From a checkpoint of a small transformer trained on Wikipedia: tied embeddings.
Each number is 128 + 24 x the weight over its row's rms, rounded and kept within 0 to 255. Layers, rows and columns count from 0. Numbers have three digits each. The size before them is the row's rms in percent of the matrix's.

# layer 6 MLP down (transposed), 1536x192, rms 0.126, rows 1174-1202, columns 48-95
095:124084141113179130124122169089141121150151128146119157119120113106133122090105130112143177104108140122087126119112144119115165118091137126107151
115:149141128188118124136136142081109146113123140137132144099126135149179131188115104098149117111099140116137084067159100139136154072120132105128150
092:113142159110104140126072132074144096156155116118138127132136139095157100151118128105097163100134143102124152188112119122134136122082113129118114
099:128134153157099126103138113120136152137152140163036178143127153123110099126113155108174133108117131141126145158119121128102140099082146128143155
103:151108136091145095130160117100161094136102116132160153092181146131136113105106123178132117119156117138104135163100149169170109124122131128107134
105:129104157098119142114113121084136126104131096120114155071158119151139131108132159106095147140127180118149150067160135111137141150157137113139092
102:129126171157129153069143154116136113125172105125168139100090147125150167150115132107110123127151123095127126157098119131107142139132119105131177
112:129111138128124098128119120094160139134082105147094154107160145099105120122151122080132132156125110118179168122097178093090140139145092096167151
094:114134094117114100157120140118126104123143108147090151127117157129124122160105146157124130129111149160132159115099148091121127127155111127133154
082:132121130076160151103138127089098143139147112139085109148138122160113158133139116143146139154097112106133150134141118164123105100195159167127111
091:160150081116149098112200134163143149128097125141104106125114118130131143120110132094089126162129106131129162129130149126114134101127140123090119
087:113113121087120095149122154151115123083119106144166132140088137169106123148082121153129139098135118105128154124118103143100087083128149107131091
076:129101098118089141126129167094123103157091096123139152118124093112117099123102135126097142106146139135135123092112175138184110129102122149128108
081:123130135140152083120137184085119099139136110140088100160172127130101126100065135134107137114163122154135164158143131062093113135146150138110139
103:154159150102136130173108127091166103152150099117167140144105138161164092111129114112161126111157110126098119121134128160152097102137155109124064
105:121114122140126195161134161161091151139134136136078170116126131151141113152108101153132143157092148122120155149112087109136121148154150097130103
104:121147144147117095137141118115147135071107112102076117136151100114126119120143132141129148146138131109156124118167127155111154136123190110123133
098:126142141119113156109174155095124137145131112139132057142105156142110164108120122153094152085142139164123152117168141125126154079123146138148140
102:160142144148074089126120117114118145070115149141087133113100126138111132163166139135126164128115132131100154099123106141120153141092112149056171
079:123126120117099130136079112118178106112120152143115146148168134091125148121125163123132121123139131137142166131146164106112081135130158125105067
090:104141090140155108099147135101089118133124073092127136163183133140138148150125162142117138139119169126137099147116155184109078153133130121132122
113:123116128161150162157146127142140107134142093059130136099137099137097162097130140094166117137061147139166169114154078098114127127121130084136120
106:123130086127112142139172137143114143139115162132146120160129143091111168174067094130078140172175124129119118145127088097165116071140110171082119
100:127150133116128156139129110118154153158146152130142115138135106150148100110108103132125110096150156135119149120146124111157103118146115114162097
096:131142107135158181129117154123128152124152125153077116093119150163124144136118123142128153101071132113125084123144144127148124185137101157152058
113:131088166122095111106146095166120097131164134118128119160165146123116137133133104091110092139106081134121138137133117104096141160141133147140120
099:155115106152092151075128116192143149131136144126132129146076119146136164123152129144130122133127112146143093094134090139141099143131120149088139
104:127129103149155139127112141115175111123156138159129100147096127122136100083097124138175147139119127130153129126085179140123129121107152115108147
104:128118099149133070133172138144148115151158139154099137131156125125067146124177118137132113140174099111122129149109139121122143108113127117146137
# layer 6 MLP up, 1536x192, rms 0.135, rows 1175-1202, columns 48-95
107:122152119151146120141122116125121131112100117139101136107110136165134158167147093151104078095125138156089115128152114110139085125119110120122133
096:121091116134141121130085068156090196113101152143125142125128092118131104120113166138088150141108119115143089097119122105060139162117157097152104
103:113081126123124126144124147167107137129158093156113083118144147110089133149129089158160112119135138172118139133141156124168136130145133118131118
103:116161088153139144107105117142104138116148129106124130172061125125121132149178134102184128139120193125113136086188110093104135126119141152114117
107:107106113152140117145144204101133132117114158117105183106136129165122109142125094161170142144139131119159105128173082143102144105155128095105147
101:185133127139098114142100132117149103069103112144112152106148123160140124112100147161078132095132122138074110115138145127142072112118103102115165
109:138131093135115166174079134105121157139133139182124118136104134126106138148131094164133137140125144126154112136141114134176129114106133133125143
093:144104117169146119087126117165141134147122129115131111115157105152142131079107103117151122135174140145120125127133130151114104120142177119118154
082:119109166097109123147140081179133133122135109127165122125139095098144127100154105194115142090128122123135126130116110134156121154096116129102151
091:136134169124154126094047111119122122121108114116168125059106109095120064107090137163170145081137126100115101121111116160161107145087118138145118
096:073125125117145169115152123129138147114149124136103123120116133150134121131135117110167136146109138096192082140127165133152116161134099126092113
085:097144129121106126102107053097173124122146107098189122136140112131168117133126135166154084108124147112137171116127129133105133167118117123119138
102:081156168089138166125113119138145134088078120159156145104142110113124086103151130123091134124122119141171083156114132145126143122109105143121136
098:149115165141107116110138142147151124113119140131097132142123144146148147095116158119080124113108102122144120123130108109131137107141150119105201
101:126121133124100096140133124109115136142138073117162140149101141133120125145113094137130096127092117119169147143141159130150149126147130091101140
106:080143112153129153136113115117116168101190118129137106123123157136139167184126101141156128141142140102134116073154122157102145121125130156116126
103:107098110118111144131109126131112136098109133096127096145125143109127163111116128170078157128130098172103120124148173104145117098142178140141114
110:129128091096146137131117088151116159111140159139133094128075105123148114156136149123140137151138104152100143120119096113184138100141126068129124
081:148099136181131143092146136139128156132130087076168126146164131094114125067156137149145087071183139132141123147123099142170148143109156127088130
096:148143139097166140148125110147106151151118121138130136099098113095140121101148123132126138115122149161126148120110145129166118104140116131137116
111:083127130139170165173127115191109107092104089082122088122120084158116107143145120167129092154129141165127149088151158127128142107148128084108163
103:143103129172130105141133147095116177116115133126124120165138151111180165127129113130140115118126108152107104129138124105113148110145157141097142
092:073140146164138153081118135170104162127112090133108162114102111199162132143146147166120141112125139134150085109138123145144138174119137124124144
092:124114128147116108091093098158151142174146161091144113124149115126133157111142086135144112134149098112111145126141114142114121086109148108109179
113:121105171133137160128103117135148146122108109109178177109144136120114092093168134160119145098155116119102116133130126120087195120135127136171096
101:110112110152138163124105147130101120126101125125134103088123135146105103128089163160183116124139123126124107121149103150081121163157175128131135
107:114121193152102140128132124144108176152080120098092197124132124172169128092136141161090120113139147118152101137134124107126168114127095149127128
104:150152123118119134121097124122112166128158121132150188137087114137119130140152116126147093127138118133124113133107098119154119091052117127127137